{
  "n_layer": 11,
  "d_model": 64,
  "n_head": 2,
  "n_kv_head": 2,
  "head_dim": 32,
  "d_mlp": 256,
  "vocab_size": 2048,
  "activation": "tanh_gelu",
  "norm": "layernorm",
  "norm_place": "pre",
  "norm_eps": 1e-05,
  "positions": "learned",
  "qk_norm": false,
  "attn_scale": 0.177,
  "bias": "all",
  "tie_embeddings": true,
  "parallel_block": false,
  "init": "normal",
  "init_std_qkv": 0.0615,
  "init_std_o": 0.0763,
  "init_std_up": 0.088,
  "init_std_down": 0.088,
  "optimizer": "soap_variant",
  "lr": 0.00792,
  "lr_mult_up": 1.32,
  "lr_head": 0.0146,
  "grad_clip": 1.0,
  "warmup_steps": 200,
  "schedule": "wsd",
  "decay_fraction": 1.0,
  "decay_shape": "linear",
  "final_lr_fraction": 0.05,
  "batch_tokens": 32768,
  "seq_len": 768,
  "doc_mask": true,
  "train_tokens": 159200000,
  "steps": 4859,
  "dataset": "wikipedia_en"
}
Each number is 200 + 30 x the weight over its row's rms, rounded and kept within 0 to 999. Layers, rows and columns count from 0. The size before them is the row's rms in percent of the matrix's.

# layer 5 attention output, 64x64, rms 0.0768, rows 0-50, columns 0-63
082,129,270,199,201,250,170,167,218,171,236,198,164,179,218,205,242,222,188,148,239,263,199,134,226,178,181,213,219,152,194,228,189,190,198,172,243,174,203,199,208,231,193,163,170,154,198,261,156,216,222,219,204,184,184,184,197,205,223,223,189,190,176,203,216
101,176,188,180,213,247,162,252,210,229,153,187,142,180,205,202,189,219,245,237,181,250,195,202,203,186,174,225,183,167,153,225,181,188,227,181,210,231,231,194,225,154,169,210,183,230,227,216,160,273,171,194,231,257,210,243,230,173,170,172,232,231,185,235,193
092,184,176,171,204,212,211,156,250,228,162,230,172,176,153,182,252,218,170,178,262,157,178,188,214,194,229,226,202,194,161,225,231,180,221,185,191,202,189,212,183,197,172,167,141,178,171,234,218,210,208,164,231,142,194,137,207,186,223,183,147,197,181,198,131
108,200,188,203,206,171,204,144,195,118,179,158,164,176,210,258,192,189,231,208,237,196,208,210,226,154,217,167,263,190,186,199,233,137,197,165,202,191,220,161,179,192,249,185,242,234,171,187,188,212,211,215,169,225,145,242,175,197,203,167,218,171,232,183,161
092,228,156,258,172,199,221,211,206,193,235,201,176,216,210,213,247,271,191,219,185,254,227,176,230,215,223,196,236,188,250,152,172,215,211,212,216,214,158,167,196,222,187,190,254,209,252,189,181,182,175,205,223,208,202,217,254,201,153,216,137,194,162,249,167
103,212,267,257,224,169,219,198,167,197,231,180,186,244,146,230,144,179,204,187,196,265,204,200,232,211,210,199,159,227,174,205,157,223,162,198,236,199,157,185,200,214,214,192,226,162,169,233,216,172,185,176,235,259,235,234,170,202,247,182,173,226,224,226,214
085,177,243,164,222,182,197,206,232,188,171,184,224,159,242,151,213,227,241,155,146,220,133,196,168,224,203,201,280,206,220,208,188,167,195,218,230,170,200,211,207,232,221,233,140,184,163,187,208,236,148,220,179,184,173,231,208,171,192,168,225,155,193,179,194
103,173,234,193,173,208,208,238,180,202,237,243,217,175,223,178,202,175,168,176,175,238,216,210,231,188,236,197,247,111,219,191,226,171,210,145,194,238,242,183,172,226,239,182,185,188,275,204,171,206,205,185,255,214,248,203,207,155,209,224,203,211,199,166,243
092,243,180,141,185,242,193,248,180,235,191,183,169,231,208,155,162,220,218,230,199,206,161,159,214,236,225,159,156,240,226,207,210,271,196,168,228,240,191,192,186,264,207,218,232,218,234,155,205,197,205,218,154,192,182,184,212,152,209,213,192,202,173,253,194
123,234,214,236,162,214,192,210,128,184,206,201,234,240,181,195,200,213,190,267,168,200,158,175,178,191,171,161,204,167,212,195,226,181,163,224,207,225,153,229,169,212,197,184,209,213,184,186,188,201,191,224,215,196,258,232,200,209,140,96,194,227,221,210,247
091,229,198,124,192,183,240,180,189,179,233,248,180,291,224,204,202,178,211,164,197,180,170,196,207,195,160,198,151,184,211,183,202,231,237,169,208,241,246,194,200,190,229,238,170,185,195,226,233,167,248,216,199,135,168,205,163,248,207,210,180,208,190,225,232
096,206,208,112,188,215,178,205,208,190,168,188,141,216,157,241,181,188,181,203,180,146,187,174,177,205,194,155,210,272,217,197,139,221,197,241,224,188,211,214,236,140,201,247,210,229,185,167,162,190,212,195,259,191,204,157,201,183,191,199,250,189,191,208,188
091,195,116,249,211,196,229,228,204,173,176,199,166,218,192,186,227,155,234,188,218,245,249,240,170,224,170,179,140,206,150,240,170,204,217,192,190,167,212,191,192,160,164,224,231,166,207,231,172,210,182,188,144,170,226,198,206,185,192,202,161,195,255,181,159
097,200,250,155,161,220,231,183,251,173,176,237,188,238,210,133,145,203,173,180,177,183,250,209,202,189,163,184,218,226,147,231,203,165,224,186,178,235,183,166,233,239,169,256,197,210,182,221,198,265,202,169,225,189,220,190,203,182,244,208,240,200,217,174,207
101,141,209,174,181,208,176,267,238,200,227,175,156,267,190,196,177,198,186,183,233,190,160,247,213,231,219,179,186,179,252,172,209,230,197,201,224,214,261,227,168,163,209,220,188,197,207,225,159,205,221,149,252,157,181,203,196,194,174,176,161,223,214,166,247
095,156,179,207,217,240,209,186,170,181,170,225,218,204,165,187,126,204,265,196,155,129,267,205,184,185,222,197,185,149,178,177,155,235,253,205,137,195,229,215,219,221,185,175,192,197,205,237,184,188,227,202,182,215,208,176,166,226,191,173,205,212,237,233,216
103,215,212,212,197,215,145,208,212,211,229,219,173,171,213,260,210,191,185,126,233,182,222,163,157,240,184,145,229,220,191,131,172,258,179,259,204,189,251,162,194,215,152,242,192,205,200,206,194,216,202,200,221,233,236,196,204,220,214,216,203,239,174,158,205
095,165,198,164,218,212,228,158,242,246,255,197,170,222,203,217,176,222,243,175,224,185,138,188,242,178,202,188,193,182,181,204,217,201,168,204,209,251,221,148,226,182,214,173,189,170,218,223,161,181,198,122,211,171,154,148,156,204,220,186,163,208,220,252,205
104,188,219,190,190,216,190,215,248,230,194,197,219,211,239,232,208,218,162,179,170,190,144,198,123,211,207,144,240,233,197,243,159,204,201,203,207,160,177,213,225,211,198,222,169,230,123,172,249,202,182,189,193,169,178,198,210,266,151,173,228,177,154,193,220
113,231,146,183,184,194,241,241,232,215,199,226,218,133,177,241,173,174,243,191,198,223,195,164,218,228,226,161,252,237,225,221,209,193,211,215,182,164,152,172,242,179,171,205,243,220,210,204,272,174,176,223,159,146,210,219,228,215,171,198,210,187,203,237,166
101,152,227,203,202,202,227,206,219,236,159,117,265,179,152,186,204,231,207,168,237,209,197,193,240,232,190,220,197,213,211,193,143,180,185,160,207,168,194,189,191,182,160,190,144,210,184,221,140,162,162,197,230,201,218,196,216,133,230,182,200,161,192,203,161
104,182,225,213,135,190,270,166,216,259,164,218,193,204,207,216,229,183,183,186,162,211,206,187,225,210,169,180,218,223,203,179,197,224,196,187,200,145,125,204,190,199,210,197,215,244,179,218,133,165,204,149,228,161,189,181,212,211,240,176,201,182,215,251,135
109,240,202,193,217,147,246,144,226,223,202,223,227,204,280,223,177,180,216,158,255,144,246,228,203,219,208,229,193,184,181,209,191,215,188,228,211,174,240,127,205,206,196,206,183,156,207,237,188,207,228,218,218,180,204,161,202,172,179,229,228,135,222,203,178
089,203,243,201,142,204,202,152,211,178,184,190,179,245,203,214,155,200,309,179,195,204,203,211,169,183,213,188,213,213,172,153,224,249,212,246,218,186,165,199,222,152,216,143,163,153,210,199,204,147,193,215,190,183,214,208,151,206,179,222,214,148,195,217,198
095,200,194,161,201,249,191,215,243,176,288,187,238,131,161,211,183,221,206,181,205,269,203,172,220,265,188,221,183,229,215,232,208,227,232,218,261,170,189,218,231,176,199,164,186,172,203,220,219,187,195,192,195,167,228,245,218,194,196,212,207,242,158,175,205
107,254,226,145,252,217,194,192,214,138,197,194,175,226,153,265,203,202,220,192,185,277,166,214,174,168,185,229,203,153,156,210,180,191,204,189,224,228,232,173,190,166,218,183,214,177,155,213,213,202,236,187,161,244,211,229,166,214,197,229,241,179,160,193,178
105,211,226,238,231,205,202,234,232,183,149,164,188,190,242,211,183,154,236,205,226,236,237,204,198,198,260,163,175,197,179,202,273,210,191,146,185,201,211,166,228,172,239,229,230,168,178,231,206,218,189,208,176,266,189,216,249,124,179,191,182,210,200,210,185
091,244,203,188,216,179,173,178,208,177,257,226,173,232,142,175,170,228,191,175,179,214,267,212,220,191,222,225,253,163,223,220,142,208,219,190,228,243,206,159,218,212,209,188,231,140,222,163,196,242,218,196,224,176,205,172,178,214,168,225,229,215,176,274,188
092,181,168,168,224,163,204,191,218,175,194,168,221,153,187,213,100,166,180,172,200,148,221,175,221,260,152,207,192,202,246,205,232,190,200,209,220,174,207,187,173,207,224,233,180,204,197,217,218,157,217,281,210,147,176,173,211,239,233,202,190,167,213,221,210
096,204,185,199,198,179,147,198,178,178,201,227,209,193,227,156,212,177,145,223,166,247,236,166,174,154,215,193,184,138,173,206,243,205,193,197,183,198,181,198,176,275,168,164,196,186,233,186,193,279,247,247,195,217,236,227,205,163,187,181,183,186,255,210,222
090,187,236,219,216,220,182,208,235,193,197,160,188,206,218,174,189,165,176,193,229,238,171,216,224,193,252,267,230,233,238,223,205,132,236,190,195,229,153,203,174,239,243,222,239,196,147,211,216,225,177,216,185,234,172,199,197,280,183,236,178,202,169,239,223
094,147,209,207,199,176,197,194,228,221,194,217,197,145,138,184,176,189,235,228,224,197,218,235,195,196,230,228,193,271,167,266,224,162,225,220,200,251,158,201,205,194,208,236,234,203,130,185,220,262,151,211,157,210,234,195,185,220,209,232,227,219,190,202,213
105,207,220,180,223,163,249,224,179,210,171,221,216,176,207,199,198,180,190,234,201,164,187,263,153,135,227,191,196,119,222,203,193,159,196,158,179,181,185,179,166,210,245,169,152,201,213,225,187,224,249,235,230,164,187,201,179,162,201,230,240,219,223,241,157
123,218,240,199,169,196,213,172,170,210,217,165,174,150,238,214,196,161,199,218,158,247,216,171,171,181,223,213,241,277,213,254,190,157,175,178,200,192,107,142,243,205,198,200,207,197,177,173,209,222,151,219,208,239,221,211,194,206,213,229,223,209,211,178,226
091,185,204,222,192,191,236,203,214,154,270,197,204,211,212,196,140,156,186,173,226,226,151,155,193,154,250,217,153,190,214,195,213,211,213,174,202,194,193,230,225,182,201,203,225,138,248,230,257,196,197,194,193,208,216,218,171,148,162,166,136,170,212,154,209
100,217,209,161,226,216,109,194,180,226,173,192,198,194,161,190,209,257,229,252,215,214,262,181,190,163,164,210,231,176,243,187,237,233,226,170,207,260,186,198,179,201,216,184,218,229,239,194,169,226,195,204,203,193,210,163,217,126,192,150,236,188,179,208,201
093,141,151,197,184,144,186,150,226,205,235,205,225,171,196,199,203,175,203,169,148,235,229,180,181,220,156,221,191,209,194,180,204,183,156,213,195,200,222,185,237,171,229,178,134,223,227,187,148,184,195,178,179,159,169,222,201,153,240,256,158,212,149,195,177
111,192,158,219,222,289,268,195,205,237,192,206,187,202,214,228,227,208,203,184,158,161,170,195,173,235,198,202,203,222,163,138,201,203,228,253,194,207,198,221,170,184,142,196,164,248,184,207,228,165,189,162,199,168,218,145,204,226,183,201,145,221,229,201,170
103,223,224,230,226,193,192,205,195,119,192,216,252,196,163,247,205,206,191,211,180,191,140,197,216,162,205,217,154,226,205,159,224,197,162,195,184,268,217,229,165,182,175,160,253,220,217,215,243,139,223,246,186,208,253,239,201,202,189,176,194,228,197,231,203
099,229,138,202,232,213,209,157,205,207,217,168,221,176,233,165,248,228,195,189,193,220,216,193,109,161,208,182,204,169,210,151,195,257,232,217,181,199,234,192,194,233,141,202,127,190,203,162,255,198,191,212,183,193,178,173,188,188,173,158,181,187,240,200,196
106,213,206,244,193,163,211,201,133,204,220,189,201,204,220,221,167,232,216,182,198,227,197,119,212,251,194,174,218,188,198,218,250,199,167,161,188,228,190,134,195,211,233,213,278,224,232,176,202,186,160,284,205,201,153,197,217,220,223,192,179,195,206,171,196
120,151,205,256,229,216,205,176,245,176,179,180,227,187,196,221,198,219,191,187,221,255,183,180,249,196,202,214,196,189,275,157,155,199,187,179,236,163,222,262,195,226,216,183,214,184,167,222,210,159,168,181,208,179,224,226,247,210,215,125,166,206,202,151,230
094,232,250,166,115,206,244,221,235,205,188,196,180,184,190,248,214,192,195,199,199,195,189,257,215,192,165,198,143,190,215,214,208,228,242,145,205,211,162,205,175,185,233,206,167,180,236,225,167,231,198,199,190,158,210,210,220,244,235,240,258,217,232,255,217
087,242,202,204,225,226,256,229,198,186,125,195,226,182,185,209,198,229,175,181,225,218,212,175,222,147,189,122,187,244,162,225,227,188,242,159,183,239,145,122,202,205,199,203,210,199,178,212,205,219,172,194,176,214,230,171,232,188,241,213,171,213,215,244,187
109,187,205,189,233,267,193,183,157,186,227,185,197,206,228,175,205,265,182,127,184,201,185,191,208,237,182,255,220,223,177,148,255,231,223,265,222,217,194,213,191,190,179,172,147,209,206,240,147,152,195,219,208,180,189,189,211,183,217,173,175,237,182,160,181
093,228,233,150,160,223,190,142,197,169,155,188,225,182,150,237,257,214,178,190,216,189,184,221,201,252,240,236,249,189,186,171,184,188,203,231,211,225,190,213,147,191,222,239,194,183,217,217,168,162,203,199,225,232,226,166,207,192,193,179,269,164,150,194,158
111,189,188,175,221,167,192,172,229,191,162,212,207,198,214,129,214,173,240,242,190,146,148,202,208,232,126,180,165,209,232,155,168,202,185,199,207,218,218,223,210,225,194,182,182,203,189,204,230,198,212,209,163,92,194,216,223,201,208,167,229,216,187,215,263
079,196,181,209,222,258,211,191,190,187,249,186,251,183,237,142,212,142,245,255,198,192,177,212,200,152,214,159,257,231,195,155,169,207,220,193,205,193,192,185,217,205,184,167,195,249,201,164,210,180,228,208,247,204,189,275,193,156,180,192,174,188,241,239,197
120,202,227,152,173,214,199,185,213,262,225,190,202,197,192,138,163,177,204,222,180,203,201,247,160,117,172,222,158,202,195,165,225,212,216,181,204,207,172,255,225,201,175,192,164,191,198,192,211,203,209,201,232,98,213,200,179,155,202,203,228,164,236,217,236
108,120,175,210,237,155,170,184,174,198,177,212,220,222,219,218,205,216,174,215,203,204,202,176,186,267,234,239,226,190,203,166,235,171,213,210,206,178,224,219,221,183,214,118,216,155,234,170,151,158,196,227,174,177,182,168,231,239,176,165,167,186,162,224,172
081,252,154,153,207,199,227,159,151,215,206,185,178,201,140,214,210,170,188,141,224,183,244,244,208,173,206,179,227,192,209,214,238,208,207,228,155,199,209,154,160,226,157,191,212,192,196,236,184,233,267,165,236,160,220,174,220,200,179,196,221,156,234,221,172